python train.py --n_layer=16 --d_model=320 --n_head=10 --n_kv_head=10 --head_dim=32 --d_mlp=1280 --vocab_size=4390 --activation="squared_relu" --norm="rmsnorm" --norm_place="pre" --norm_eps=1e-05 --positions="rope" --rope_base=1020.0 --rope_fraction=0.25 --qk_norm=true --attn_scale=0.199 --bias="none" --tie_embeddings="early" --parallel_block=false --extras=["local attention windows", "shifted keys", "gated attention", "value embeddings", "hashed n-gram embeddings", "an embedding shortcut", "learned residual scales", "capped logits"] --init="normal" --init_std_qkv=0.0217 --init_std_o=0.0217 --init_std_up=0.0217 --init_std_down=0.0 --init_mimetic=0.5 --optimizer="adam_variant" --lr=0.000833 --beta1=0.95 --beta2=0.95 --weight_decay=0.033 --lr_head=0.00751 --warmup_steps=502 --schedule="cos" --final_lr_fraction=0.03 --batch_tokens=[16384, 32768] --seq_len=1024 --doc_mask=true --train_tokens=412800000 --steps=18179 --dataset="wikipedia_en"
Each number is 500 + 40 x the weight over the matrix's rms, rounded and kept within 0 to 999. Layers, rows and columns count from 0. Numbers have three digits each.

# up: layer 10 MLP up, 1280x320, rms 0.0825, rows 824-905, columns 160-239
# down: layer 10 MLP down (transposed), 1280x320, rms 0.077, rows 824-904, columns 160-239
up824:482587476496494549481488514505534491503521511507495527549505484510477490497520481416514452520522498550424471504485457523495488527476511533473509540544530506514492588502523474504483429522494480501449554527479542522549475579557490515491510507
down824:484463554561523438551427447541503541477529511440549504508525508431533531489537525537492510582525463510534490459540562479525508520573543507532502492524474453459527440502436535516499516466512509478501492465533481499435480446492509545532464487
up825:500519562467575519465514521517459503390358495520530495495442550439523464543544502537536472509492566439457516527441573490515556522458519513494506557502526455499527515493481552503473355528562516467472435516481420501460480445464460495469568503
down825:536450531556542493521523522426462493508506550502458456483441444440533557448434529557534568544501416572451415462506537480447545506497478500535510477481506506511472484520470493536483492509465550435524527531463486506568443507485515470403491482
up826:511532504444499545483485516568545513538500449524428539476500567519470582539498531581508475498504487508507509548488533449549526475472516593463540568459494440568558407542437535463496449501538520578473488433523453448450502480469473453546525460
down826:529522465429512500457504532583479540525565458611497485485518484421439490564491530488524473479542474494465541483396477453530496511494488497464451438483495450489546462421542536428530393434538495399554517510487548496523459516512505537426493460
up827:513478445514534477542535570472473430417514502498534481533512479553496401411469526455542501553462454485476496429502467426530508474569546438469517453501525359490576428536472483504461485518428512485443554482465517498512495481476461538502456515
down827:468433508519478445506550465493493511444538481440593502482475562515527497453380528543483552484540512456512483503519561456470468465540552445456463498477475463423562479518465499518505501546488553489520419522427552491508553459538483527526450470
up828:560507482520493510460443541543498522513522538402444538474529513551545484454538478434486456567485429486461514552544481509516510547500576530470563499567514521522435520469459553526482390503627560469530447563557488485468431476519496505532473562
down828:519471428558432551527473561526454483492401511423428499504465448550516533504520449477500553470429529459461548471470448482461424419506539478448570520534481496518451491478466522544485460560445489441529466469487501528567505530545567474468472509
up829:538463527489545487465505515507501523552505509426536430519508540470507509485527481498442481513520550484507493426520478555568483551454518527508462508474549463467534515538443552554460510477493536497508478446522456512512522496468506556486533476
down829:497517510511522480537536537536467492476477504468486456483518502581479502461492475446458466449532462453488549550453483460504522449517509506416522496509508531523551493410601521533450489577598520480560572502541463501439476552519488478568495480
up830:575484464469513441509470499479476501466511524481575454463560540443487480551533515461529500509459557545462554546522513513551584537543455474494507470524444445520492451490506585503454523531548594437517438511484495469481447458480509515574508555
down830:581500505449449463498563528507439478439522476565502515516466566515483429569535517413576482492465546544482441510441487499515522472496521502574492483546530464542531542484503396416482451540517501469588438512460457510471539453466446501502468529
up831:430570387525546485540520521487496465438505549509512470528473505553533437465490471540565542524484512488400505454525458484451504495537463498433475465505562535518539497497505491482532511493483523529502541532510484456521473535497498533527481470
down831:484497548516543468567492505458528517547568493492468525534503452476483530515501480387472489454447545490428502502470524512458530492509486543553556490472519525417444439470443491496495561511509516462476441539526536515553490447422469452542466487
up832:488545507538515492556553532518507458473560493478526487495482505591514475500516523505510527526468561531448530434515552532492499464530550477506544448512546467511472502494523530514472475582564474535518492543449505483530473480495441492464544560
down832:531497535539514536476513492504453516532527576513483434508542587546545507505521535430545518533508435518460428515498527543574572459555522505547548512508532433512481465520536495457523494510454524501519462457488391462461559557503538535547505531
up833:502506502450533481521470523493396522487532561503557537467497496449515548511575519538481484504507520502471509466461538588508500516523518577544533522494561509478498460507471522499426478487576442503491442585508449500453515463531480464431565629
down833:544465521468460530587505465501468592505507525498531453522507492437490483476475499553462507493507447478482499475401514560513432452459476515573477461528432490369511467460481484472539529530573477495561526504557414506496538507539539460535514506
up834:542489430527505503486488528528555491503464439550540535486502418514499468498580409406476527465497549496479498523483508586461462477458569478507556517466481496566489450481406517565435455533536534484507493558555525517413482544509452547502569548
down834:460460543522443540444511478496448486468572469523491425434500591544519509419527489527527519555482476476430486449555484530591488480516543508508458496493451538573496483530413506508509511536532537509544516508500451465438496452544486555508584512
up835:468484490515602528489529535552495473490498425491530459466479481499456563515506482541491528527546448469525476506524517555544572486444512425486581458455489488511516459464491462453492511521589511539582480528534479513408493461499507489497493530
down835:531513456506485439502515481535497546511503489494493489484537509502492476515447528456446476464495422473496485523498544517542421571498523534526519469534561468463543494472524576495558551523495437464534595502512487542496500439493437524430528526
up836:563558473420503453496493543461500532462519495487590565501528470528495534564488489485499527535485418473516493535508467514500455437521576463416486575486525505539514462494618537552408459476486505504533480436476504534411525470446519514524491461
down836:505547475501489431510503424507510484523529535488534488530508438550522511521530470461498449551587480468534486510475619526584559508439527548477512449467488462551515472548585541475457525507501561531527497550492505408438494517525487494470508471
up837:442506516456517534488489501487486424483513575481443486490495491480477413503536489531417523441503482479453396466504566548490470528485465454482533477507477525541508524552523522490495490542490487532486550567480482467486468459522490437476497484
down837:518548495473538498540520550425475527488495474540519482507560551499555502379523499487540418546530470499526593532471477523462507461446472535519502527504581476490436484534486515489508526489510548460524473520501489526545461530430553508576504471
up838:455543516422431473512494513500493492432479450503479556445455503481487473511481453536506572445417482432439446519519482527442524458469503438512568465492616506543514451471500516432501472486500497513509548520516471500468493573461476566499568512
down838:502494563439430532490480581491467535525486476476544522405526514495557471545479448501461501499460498502492506494475456491536455473434518454543482577455544504609451467519469443434483488542508460515527555489492486561499512469520613516469533481
up839:489474479519515464468490497528456549446558452508519605473449508458494420477538468492448388459453458511541518524523485489472572466547610446409548479445460518494547472458501555578447425503530443492482490478527484461459568462522426499532504460
down839:454496537498516410546438476514455428444423402497576510493551559434513476503525527495481469540477540518545495512422471466500428534441506497493514527579461561391385602414499413419440495501421498522584482571525508466549458475462524522554516545
up840:484483460446459417428411461452497534462539528481552499456566558533512505463498470505594482499462509552481469535434523500453502437513519448529501503465507530522531495525489511480513529542477564494453551455461503503499463464503533657447481538
down840:539538549487485441460508448511533552512474495467504553531460499554497482416471455428522499618542442494511470519499514526475527494512490508537521515556473478482501487483504532510552433469491471422515531487489570435452477477441482490516551493
up841:454489437463490514448541506493456421450501486501549463509454501482513503542519433543460509490431543502465505465522458512479540483467536475540510522481437407508507570489538532445469513436578439556538491564543486515450492419545487522524520492
down841:509558477560540541460511518534520534504524493525505483529506541513490484460554470557523438461529533490511478499569536439484511559476488466554483530444457454494475484469555440468485511477451474560503499556430542487534436434551521478529449417
up842:498522463428491444486534490432554493557508510553494523508558478512506496459548483489529466428440416488514473518503533517514544539507504556460456407559442428503581500436519433541485391525463471479500524405469495498546461411465437583465568450
down842:583514464481480413447627494503511480539560528501523588500472491509416550492511521492523500473429460489502495549514466427464493555492512510484483498493540511426496617443542429493519493529500469466532583568411562528567534432458504483465520424
up843:570541516545483470494499452461492481536492528507498505438529523523527450485597484526501472486513480512442456523535490536458528534574487536473511499537530536504532535482513487503479505505580545504560493467518511471534479470474501521468513516
down843:486474471482520451474509500497509539479486494500530509505494473454482501497461463492517481528515499560547463452545538482529493515587488524521434478518478437426581532521532528559519487495530541521467519547531532512454486475502373501482551456
up844:525487509427544460458437514514600525439473512400527460523528559531530457518496544545480500476493463466517540530518493515437464434512523494398491495446487494501513466474455528499482499499459546445470424539570480514509495486485451578506450482
down844:517506535436488516519542480542394460522480462512499431551528519421547506475510470536503588438588562539542478444436442501521515510535470509508510486470457493616501573491431439512506584508521494481491489476482468565510479559532553464543501500
up845:488465459520485535393470500555518542556559394480565490448547501550414489462519454444474529523483537387435519527540493554520447462535539478507532547429487560586520405516554423505587534490579429517570485517525550511514508461478520531498539490
down845:391479499485405511467514503444483471513541452516495431502512558482427583546575454492496524531461497505519515487530551464476452472507513533469516479478479535570487552512462563502491519497512486550520524507499425464445442478545474495419520496
up846:518524542521537481535462541398540517450400550473494532521596462516510501513499498508492553400494499518521463553471477485473486509472601475485458539488502480498422498540526469429489504593508504497446540474459512460472502465480526515459475504
down846:436418518533539507455542554529482568404499430491494535563585545458535467442554539551450490517535535509555527522464516597476537506476489508476529447470565512424549521533488382537472462450475546536506562579482516465483540475482519500500525499
up847:542581550452519435510476522555454489421533524553454576468434539416528492475450460505458553516453537530567514575541549507500446528510475515402515479444522448526546361399526594473532459472500570520433513575528440450518557571510507412514482506
down847:499514518507452470534511518458470554473551516448401540458449516424428519525552496479550539520446504516554466431546524459467560450531468531446415446526566513454430555592448463448450576520455423433517524552459473437518490518586544555549484564
up848:547506415433481540510496444430510527515518480518490416502458555439528507506482437453452529457446487502502519438469483524529542490512552502486491504439543531539582503523517553426503524497611589562512530487447497488421447517504499541506565513
down848:563515538445480533495529504412483531481510526503559484455400539463514529528502437494450424455461442474547493498549522470538472532481565519521404509487558490488532507508503471441452505483563520513535499503500512558505541523469491501502566552
up849:547636512537477474506512488495535522510542530485508462480481540458535498437471458482487517425483515508541506534482597539534541499449494360437563481513480458498487423476506540497441451510544478488517410517459578519507514510441471499473534547
down849:542514459529476482532506488486407497526502521517544503433514552505512519467528502499550543469498509511569492473491517467483489534553535479500509539421459458414431475540448497491511479550556532509508548519446515459433477488479530531527448506
up850:459491489424510534491514585511420512454518497513562542555445526593436495518512541487459512526540606488451472521548513505467530546542546593529461551456598400475498491520519497454486560553526513523502574517506480608490563520487504521541473543
down850:526500481440508524490564477489586501505488497469492485578563516453472497485618483536447522499466523529493561516516516518519436418482582456465507480499465539407530442419521468535513557488518523467492506472571443511510488460543582445526456517
up851:516471443477463555506381479560486550494538458456508569511483491464474431467556491556513457515436519440508501604526483475507507384436527468461533452511453456492522475457493512517465463502509509563513451496503452477526522443453507480516533475
down851:481478385488514566467451498535521548471518482435496479550492493546467419518550406497486526497521475575540558505476461499539517515550484505497539557458504492432486477475543521534549420406503501555548613465453539513394467484509502472461522504
up852:536492507505420506455513450463510519516496462467460505473461479477535505403492489508510499401499452499506506484533480467481492567523481499494588520551505556525584457476486575493516568600512493573493537370570493457525510521517474504530543530
down852:572539502462511496484473470532420594568451500419513533479505520459527447485414466554567465534517550515595465524535525562534474524457437506521533555493557502521499494518545504458451499622558531529509517498536396436522491451516495448484483577
up853:497475397466521483518543548532469483494555522508438503541483467506519562428526570444548443462463504496471522489514505543520534528458485506508525448561503473530491513491472456444429567527459443485490503509468462497573455518510524533537467562
down853:461469485398481471519513466505513486519538492502414499509516497499505563525505539507498494483580515454606542518453437567514501474538403499565437537495504534436483489490512533531475492499501492478459491447484517427476509486535480441499460552
up854:470480499459516442414425479546552472471441580513565458440517451542514426531574461488450502513540489515455476475575515454513441456481505505501490489463552448493546470422605539499481543514482559448525477443561440502487535472451511603410525550
down854:438425422525487501527545532563550458475533490564495506454490508569486574449461510462384462508525497513414549490526515525479487446545501529476513577479495446554415461472482564504443510535542520546504456531520526483484505454462552549588484482
up855:449484500481552445525424568535528543501540499473485530493475516445499506515496479490517440537476469480487500463508474503568494521502497561529445494469529467492512501489547521540515495476483477509458448477540406480461499473479460525444480568
down855:492452517516475518509516537452488520470494495486579463535468523548487501479514518512472523563480510533485501517445476463551476471509557544532537520496506488422512486520519509529510541515518506513471490554499525572509521494470486521521502451
up856:480534523537500454524466548597485552483460522519528462503506498513565509541528479431434521509482478487476453453531604506509522490522509520521543529494505483471536524588477555500422556513478530433435498496495503531542500570484419519548558536
down856:505473510452558571561498521525481504484525491482551428493488543501486468498482457535508460588526472508526552529482521442424451481494457489435490472557512565433468565536487510506447487488528471522493555491472515453538548553461503457616551546
up857:498502445398473499493544474464544524497475506476542505504467454501549528469519511458461447473455464452505563479572533549500495468494545489540482522515461460573510523487511603505432514482561339449467512521519460447421471520549503525545517499
down857:500525443530545465530538501473458442459515491500483495489474458524531496527513488520501466480477547372523553475496482426492449549524541487496561432515532481519539548407532605524508464411602433460549522486446559473575557510538476479511500459
up858:486512468576462504459339563520571466529467470519462544461442454582470515546460506470432496413517540473532468574488449489468484521525572443454501548459472488603541512499499550528452415499471530538499471525585539504515472519471507458512515474
down858:447438492519506526527489525520471482553519533601519480451463486518463440423554491507465504504502490544537478568516464458505504581416440496476470481525464588558488563552478459485440469460453530404542492498460520524489546453475530498569464458
up859:492500513491500486495463477504527506453452522386484497458447530469490443472634505507501439500449499489494512526467631515589531511539562526495560535481475476511510523440463587525455529456495482481502463500557482460432527421509446494537530503
down859:504524547506514536578408590493529550568453532527511491512500519473499505453493491500456507413551466478502473459437540477492479465501445482528522556447545531469426514477522465497583494471465453481563479561514456520568581481514534443478511498
up860:501518497506517497497482527490502493473491496468517476489524515487550482491511494502506482477499497510477510502490522513514495498503513500485513511497482476526484480507501539496496485500509505490514502505526487466481490477479476500535529507
down860:510488495511489505526501497492479481506488490501516513504525530528491488492491507490504479544507476486510494513495497497490521490513521514496506507500497519506484472507483502501490502494469501487503503501524495503498499525511487503494493507
up861:506546419481476502433446532429519527433585460495471548515461458477475457477528509476516484470420498522518511478550543536505492501457486482495518451508476496545527533491530488500462454526502486504534495495492494444494525510489476479533491488
down861:444482491436490511487501541496519517479444464518462516480517490515489461555506503481436504430475510429504516491541495469486439406484501474478434519477491497573543510490488484530541499505472496616565477554462442469555486554533447488539466475
up862:431537575482442507534493448515544516438490491516390529471461455482553490487484489524402416465499540462478467522452531575501482487546481468513525501484446453560513542526502529464527455593468510481405532477559502542434490553504445482471480466
down862:554500443552505488504464543532521493508451485450526523520478483541529503518486589563482489490460528584520451507506493542470444485504530522464500508510574409519459464459490504491478496517476508556532476477512517564500522526463541506457487436
up863:546578485499529554477501500502537463480461502551462501437456523503406535530503501536511450506568484493471558415470483497568549434443472417497509483554487496505497517505541470429458496481568498513507496552509485550534525578469500496426483450
down863:494537474516483465516458542474526619532457491508433562417515463517519504488508455470490519514524429516497434533482524528485486514534601465523489426499481487482488500532435545489480545503509483403483534481505516483498491484483518542546559517
up864:537479518457477494556470468466542573496497512444572465449507499498553515552506518438487486511511482514517489511513457476440559512467482519578534540478507462499472526507484551497541537460520549465493485536502541434442534533451534469493512484
down864:505492450529465475499544495515523467508493539471458477429507523513592486479399547460476515507491523464498456487494491436414491532539442529562491470432495460538587515546514527547519517461439498514543486484503491480441529445504505470546481471
up865:505496548470521509515452544524567542592509518470511525463538518537495454471575490488451413529494472449413477487463460493453564516611457452540512506556428466474475497511476535474482558446537570458496529511505546497561551508534451478456463440
down865:506463481471506483486517483478460499509527509470521588401545514474455406492510451457564433483541577447543455472470437427538558525518475418532452488550495445353495536572487446465504602506547527564569552503538463573463564568493472457492463453
up866:534525507514497516461484591491490401499449532523512491426477501497541502463503438561517529555490508488499453437508542478548506491482478540462494433443474479518520460535516473461577494529594570476466570505513435475533470525438449476356541488
down866:548555586519447464493466503427450432473445553522486528466477502551554533502440467516476527528512509545529448419521527461475472530430505467494458534401553528518519508490516464535507468524496496492514540459445488549522558536488467536462588465
up867:490535520510440520502489556460530454493555501468537566513537538503484504501480546462504498504500485534550459427499495548566550517517598569428486448496485454571499482523475521527518488500475413477486492497497472416461496474457424446482459445
down867:498501476565455436498528556533522472535494522529561520483490500549488492514429491404427545501512494450536532522440444488480493540540524508435450534471479560574447574516465463521424451475511524475474465533535561503521579544505524484458526470
up868:543508537494552515448481518484516486511498491514480468505513486508501466468582539571548443474560453467514434517508550514467522534486461519496500542556483425533530503439464496481488457502446410524453437479553541430472515507506483414518471461
down868:524472444513458547557572550462497522505454482518502438476481463586539490484530499526439585518471531399491505486463437449494524493456490488517562515606523566595468525461520479518512467502500465475506462483547434507557513490505483525449495468
up869:605532520542483564527525487436466446477517443496593532465530454500524471446504482488546506476478440507468520486514477465544454505405505519463583531438559534530485482533460531473473496552460508532457438531524525494559558542433473520471473436
down869:416437523543542440479488508547488573428515543504546425531490449525496575479458489493454481509460556482519514488470576579543535529496502538536496467457464517506496488522433511541481517524527547446495497553519550452468512491440536507438486490
up870:466570459533485499449507488475511420506498450508528464530483528564496416452547510532489486411509422480453542527510517464590532466424455505504518555501549474534531411462491600586506534523656422572556470540506550445487560509514448509508500420
down870:460452556523506518473522471506523452509524471551485506555450502552477505455491444575541470480543490481543454508440434456406506498454442485536498521568557508418437479459466518446502485558459532544580460531487560527538506506388487568452466536
up871:504535521484515478535527526492505444458546435495539492493472506496422499503472433466519505526498507478480558518469516477490499524461530442515518575459431470536501477517526512505513504518527447542436513583493441428494558503425502507468504475
down871:433487542506463488536494559472540481486547524582504495529536503487475443499552543522512510523490493502518402497521482540482469547500515518509503415597572478528483482505461484485456526557542467501481441516484561550515468478531518574479503519
up872:522541590479521427489492445496538419495470480509541519472517517496475518446522542519554444518498479514502518534530533461479539501495502491535464511535475528486451499470441509515461490453502504439502487531513486467507431525483457544502535478
down872:520469456466473536500464553506505455459497420551525514515536536464515433496513460466510446424516512525526577523524432524503513501485523498468509480501538421505435431499480489522592492542541512511419526567555551596495531568561521467470548507
up873:529517501419514518426399539556520525551532555496548467451542545450509552463467513485585508466528534469405526453486546502519490461465592505454447540479542527496524410508527542578505492541533540467554494489539515480504439447514448479524529463
down873:491488482434523476507490505554413483553522497503481462416565498594508554503482437464535553501485569482518529466398460454479401445497537412499530534490518507582469525492463553545453597563554538551572496480573477530575533480529513537554509472
up874:565616508527483449513541572491522463516426502463577512507527455486458526443509448475446477453484538450476496495457544522551535448550538572454498488513596465520511399533455552540409502507528545540520471500463554447496533514427459477505625564
down874:534481535440489474437493490510543610447492528493505457539587579538542504508499481542479415530475534496503464590448500466529525426464588511462570466468593540488450462518485513472539487541513511552539438436456494448591489583487519532553475483
up875:473538481488491534446404510445437525481535538509460514499528507476441510490478493547481473460503580490455511535536501544508516491552584504468521508524442412519528414475412586503488537568550478551474562500574478564528477491489512467491466529
down875:475448512524538544518483574498476555500498494512462530473407491508491507517498427544392532522479491497530544553427457470413493507505505410509531458523453514528424477476472502564478543438482486549560555524575468544539547490536563484498487508
up876:519467486499457502401435561471509508433495465476457542462472504480536442565475566581456419419477470517465446535529508464526489510412520547468546457519554492508512536404499584465506471526555457495511552500540463521479469482551493531517495496
down876:491488510538471546513495525503497534515482543539484514474512499535458469555493479489499539487472485537497511491447450460512488444505556473479478480464502513481430525478470505516463575510550517568533564538500558524570516485500524500539519497
up877:528567448521529564438548547534504446510472461502589485547485530516536529554542522447467380556457522458528523490518487502505517534491587516522530512455501466492484449562498499476498374486540499516458447491483446397526524454522438520574535552
down877:545514558498502482496575438468468516527514569549444501523554493543530484546485493467562503536475498494515535498452512473455517542454486509448533527506519549513480543555536425472548536432484518501492417445539421513430426500473544486476467488
up878:478516477507483467514441495476508520462470551522492486482544523456490482458523453515503506513559500511480502515590542514514400429517485436470558462513588440572483486472470546485484512525475512538453509528562556512438468509511442562497492555
down878:468507506550426464472461504468465530501455484455449529515557495449482512507521405543483424501474495460490482530561488451459487490542519476523527608391557494510472511490541458479507514578579491514493454471533501461506566601587493543500526506
up879:491501507489496486483489512510512495480498478495495485489496525490511482496517498486515483508496497491490506496533519506494486506504524498482509491496523475513495477495498510490493481507499500486504499516529502483479494505476486494506532520
down879:487481505509509508495488511496490500485474489496509497519505518497506506493489492492522500509500499486516514502481497471503476486529492502476511518490485507515513513518491516526513491496481482493492508509519500500502484497495514495521504479
up880:401525480427461500466545516537471564452466546480494486457527476460526501507499520444575460507509489489465512463487467526533513472457586531523489460520504419522531506498490485531511503470450507469498504499563491514428457465431515507520524503
down880:478496540485456510511530488520451571523442534547497499491571507457494436520525462478510509488601527535453479412494525448447560516452531519480520497488484448427446610501523413520529460508507510524517535516490548565432512551458528503509521496
up881:434507542549476446572472482530566481495539481504580529552475457494501482424483481532538517514504517520466508528495551529524469476573512512480450465454446504525443544467477539532500515568434486465464502536499514451550457423535463464474481525
down881:577482503525516489484507515497446523472497498516505456425451550548550544553420504512365476491415522524515552517507449468519545484553488507534570511500512474495574477494414461477504505433544470508548472473526435524486502553451528551523541565
up882:459555501456489537504510538478535488523534524425506495472571526552540447548512437465543502478463457525441453546550540474519465529571516504446436498552495502488502372491490560490493505497511503489535505529489512522515525470477432525476573528
down882:414512453494490520449530491492521500529513430485474464504525514539483532551482566519541544565478557467515510488455547521551470446535541520532561379485462492503563473461427486437537578561481463547555442484462525506498513523502468512501513498
up883:430610477465494455436492495521483514540526508515471510486504497510486435503494576461502450449518523477491468514479516554454544519436562472515509517450557505520512464467609474489512567564441466467483489483558550513566486552472513565470513494
down883:538527468564480533481374536405514457605497505532395573497414456564589424502504517552547492473469552502502505489455499523532548549444565513501539461499512550512410442420435503468543561532429477460528479548518565511452510532438491513531567430
up884:484520476494519492474520486443505492448481559516476495533408526535496484467473517548502461494510528506492517453539555581584539406523496524448534517481537527484491492455460581565485511477512552492496457524521555436495474497504444525570448449
down884:421487464519539529512469453479483566500514491492524528516499490456467433479474496481505459512494504518522531489495528466461513536529501506519442502491438467417513437432526422515508498489502540544533432436487475520467475570511474507498449486
up885:433591505489452495496446520455491537445486506484441516480559583549532444437488566455395470522503469547451474490549468494498470507590495516522505557484557485488517547530443462472496476498462498482476533539525522515472441529444429557425560608
down885:472484503520512548454524513451510576482521528493461436535498482502475495438594579562488438595438442433455447541413481429528531544413522517485487521541436574590515523475412509475424519524548482504541562549481545550487525459509504456583477505
up886:511517502470456483521440450457542421428529447500550552438533489535415486457497530490516455499538532504493479509490536478466528429455582442499527439474484439518534534568462490472513412581494534553476529526495537448466497536483442473503567512
down886:625453557483552488525516455445501512494437485528429538530486508483553554449449476578562498517521428471575537435458511446506548491458498550483510520406459531449515409523512443429503535488498447530474566452451491512508488449495498498494477460
up887:542475474516445392469533465521476504535517595481525492518578495520530490529534573486533513494477434441478484548602513500497507455504464521550476487522493501494485504451482544501453478456397541483497472488535475445375471518561370600463549532
down887:496528554509465515540512503523458490483546494521485481485501531485532520480493500519528409531481482458527484500545433459514546490416467459419573518519444486443490580513524521532402448446457437490502536549442494517449493477501549540570419546
up888:504521502494520496489481516503506495494510504487509496489498510505523489495532503492497504500498495502482500495519507517499488496502511481498508516507529495498519485488496525497481492496509482503493514501530509503494500494492462503491505510
down888:490506488493496496491497501506491507492506497491504509490499515491501505497493495500493497505485505496491503508508497490504496502496512496499496503489495481511494494505499494491495500506498504499499499505504499499490490491506496493505486501
up889:523443508479437486481444572544471543455462514533525530519452487476490423434574466499499452422508508526431461520507532497515493433496485515546515429426520497486542447529472487506539447587487461517534519458565510560501470572519437544529601577
down889:455487547446552530524432470505494479456457533491471527525464477448561492493428442563508525526479437548542526454426525476541545488472492483486503498473416484501494512466511477458487529435498537452454577570489534513435504509439449506505539488
up890:581554517470551530441545491565563505508533458476481552519509424540469494509557533498466541544444419533362451532485489553575566423467568536460498515454448434543529498493479538552485531495565595510511476469495515479444509488455413544560623483
down890:497519530521525507458591519488548497484563494536487480540500558505467458482479519589612563539475459513527494511451488496530555546432582539524444540425404450500529499480542515494525476515465503507520563480561537545537513511524457513544567496
up891:530503561482534388445429471498561542544476584446485495481568440476569481450470388526516458501494496431463429539545466498482493413486494445474528491531453433543493501532500545559401473567619514511454460455521510540476451512443473514577462570
down891:569457461424492517543538452450490413558533501504442526515455487557483502472487508530604437538511526427534580508468569437489548459549409548489474495537515468508567505562526458515434495485522452522596426513461512563535575452480505490549506492
up892:493470580429455380510509541447472519399535509489437442490507485426484418541551531464503514463439438508482587485490542596534451555462509505547509560526521534517463491519571543506585470465574409383493516424465499436515404475468512522544509514
down892:469537469485426470558381472519498507596467504524459546634512494437424410566526501479525494448513493412503559559552489501492497566538554481463500574508517551526417518477508496488518493412480492529526445512526441575467515588477508559524427545
up893:460472520482503478476419492583524484511515477528558458467523454453559519539551560511508472464452493548456483545481504487541548579498474542471547471530492472484532497565484544459504460474500465463508521494500539537475483408468529492445464520
down893:440489527564491547510496510522445538481492408554580508482578499587523528571511569490465506426529489494529560525509499502525593524494464475425477475516518450404478485582459516483463548528514486507492506491537504550474550498462584463431509548
up894:450538521467539466534496452493548446482520561501459542493414462457526548429554508445559544450450470529452513459511508559588518472521511453457515480567539498538460500491515474553371479498502543487527497499543546426505492506497485478537540508
down894:416514489480488489504469504468530533516532507440561486559508481495538493593487493446499539517452489507502525525469488497537457541532530414430478496501452466571545503490499522456485592559524475524531390482485490511488533531433503517535448495
up895:471517485474500454564529586517461527478504477424466531449543513538446554605495534485496403434449446542458450415502510521503496550585523462439545550434454522510501483502438529592553440440532462553476537536475513363446517479450423545467501501
down895:453574505486466422526468550565417524485453520526415586464505488522540504506589568407485523473393471535524540596547511492533556520520510414490555575465514486518595523577519517552496494424542463468447563525386533458486529576420524502443475502
up896:514605578504531434515486491582534501472489486468481450454526480518484507486491537452529484541448516448480399612482514606469449551464515502484531468589551527480546479429525541487516518488512501456554442507542488414471470468524494516465584546
down896:483489520461544525498463529483563594500526378471527550516471476450446516484464564465492583513449531553549408509489484601492481497509476519458452505520528529458487574499507441413507432475523581475541627441474589550521548466534468467490469485
up897:510556533459434490488503475524560475475527503475513532496540543519492522468494479499533450502507494540518542530598428478533465471503553481452477462512555500549545523509515516484496519498457440530430499436459448500531388546496539486518578456
down897:526436513574533483527517519506486481484500467458529508520505485470477513507448534518516505452545509562461500477422445451540451483549475416521478457470550574467442536523458490488538535512521550509515536493486486547533508452528515443508497536
up898:485603388481464512510555525493558409472524517494510550453492495531430589486543521469556503505489545543426495476480546521515549508550511546425520498459512494551477472450487468460468469481535420545504532572535450435476516471429492516415483525
down898:541490577470458486580512542530528552506488488454504484500450529443520575466493562479457440525483534474473465479518507517586534537462530476544473508561558502548469500528484526507506499483555506549458515517586487534571493490501534542497502479
up899:563449499445532557492418509485534532446445491495509565561461570483483564446569478543548438498533481476472490473423492545484586453517471414477523483458477436518556473473492544600451501479539477507452506535483480479487479507549518523478505513
down899:529479555467538543546458451541528580506507532461519545491458529561469515491583501508591484452440559460457485530507451449536493520456499442529512500468426447490516481410579490454586457526549492471466491496474477519470463520505486475503454529
up900:547509421529546490508466514502475439490499531550479520546487556494507483485607462476457426548512460518484535532505502466530527491504484482465622495466453474528588514505459539463515441458526564380435555530562473448437519543580555478493509527
down900:474536525568536513521534559515435499512496504587475471567471534481446466561525523543471422435500487482515505544495535395522461487502425460486499560514460525451493480571484560528550391487498472530530490505509489483530583497529594475495467527
up901:479536432539463493531471519463566453512523515483533512485492526496523533429496469495569525552572509449503541441529447535473431536533546470452528589569472480496501534490505548506421511509424571489466523525537460512487458513467526499523480472
down901:533476528472523479544567485482499489491524458471555521455487480499483526564500472496507449508413518441542556522488544467549502546527506494504473507465481498465527453475457521542549572490471523508504420433493516498537508467452498506571543521
up902:525480492523550381502517544539513498456555577412421529506574523460441488500524487541474550462454532517474517551489540513499489524452484473483479512540458545453511500476465522535482490510446481468483552491507523479554513488503470539525577516
down902:525445470518492462541519549434463578484434434532415520505470441514480541526552534453493509519468499543608477451503542490538542519525530496610494506500548501428515570462438442482581498494581486505499501520554470499473501466575495471553495492
up903:493521467470484498474433534517531514555561475482501401484500528458538477518499418527515481430432483515539491514422525531487467493480510464461510576478449459519489469466492541501482409551525531494518599540511529470409543430549441499573516510
down903:484480494442499410497442467454542492532500520448463524499525476548494493552523429515526477444496516469510486410575513583502468532501532558514517467516548432511584473513518496426558527493528484499500449429522437544523523521546462509542535486
up904:461589471541557491446469487490503516497513563473555578452500514478506418455549497521569502448514493442447436455530532506445490459463505421495408507514516503558521504473535562536429477516510440427525598477448469440433406419535498532580509505
down904:497559546544478483529501517499512507544513549487476532525401544583504522561496562469535520454531410503533626499477476535551467492539513429449476464512467423560413478493493470504455484477539514555572560521464492532497472481547545536514535499
up905:535522534512539467501468462531495392420476421519479440409526411480508484566548481529473465489458485501439493470550520496558524521522487534427638462491505517495496495489473495468532459522549482481514413474527468544523543438511445497556458548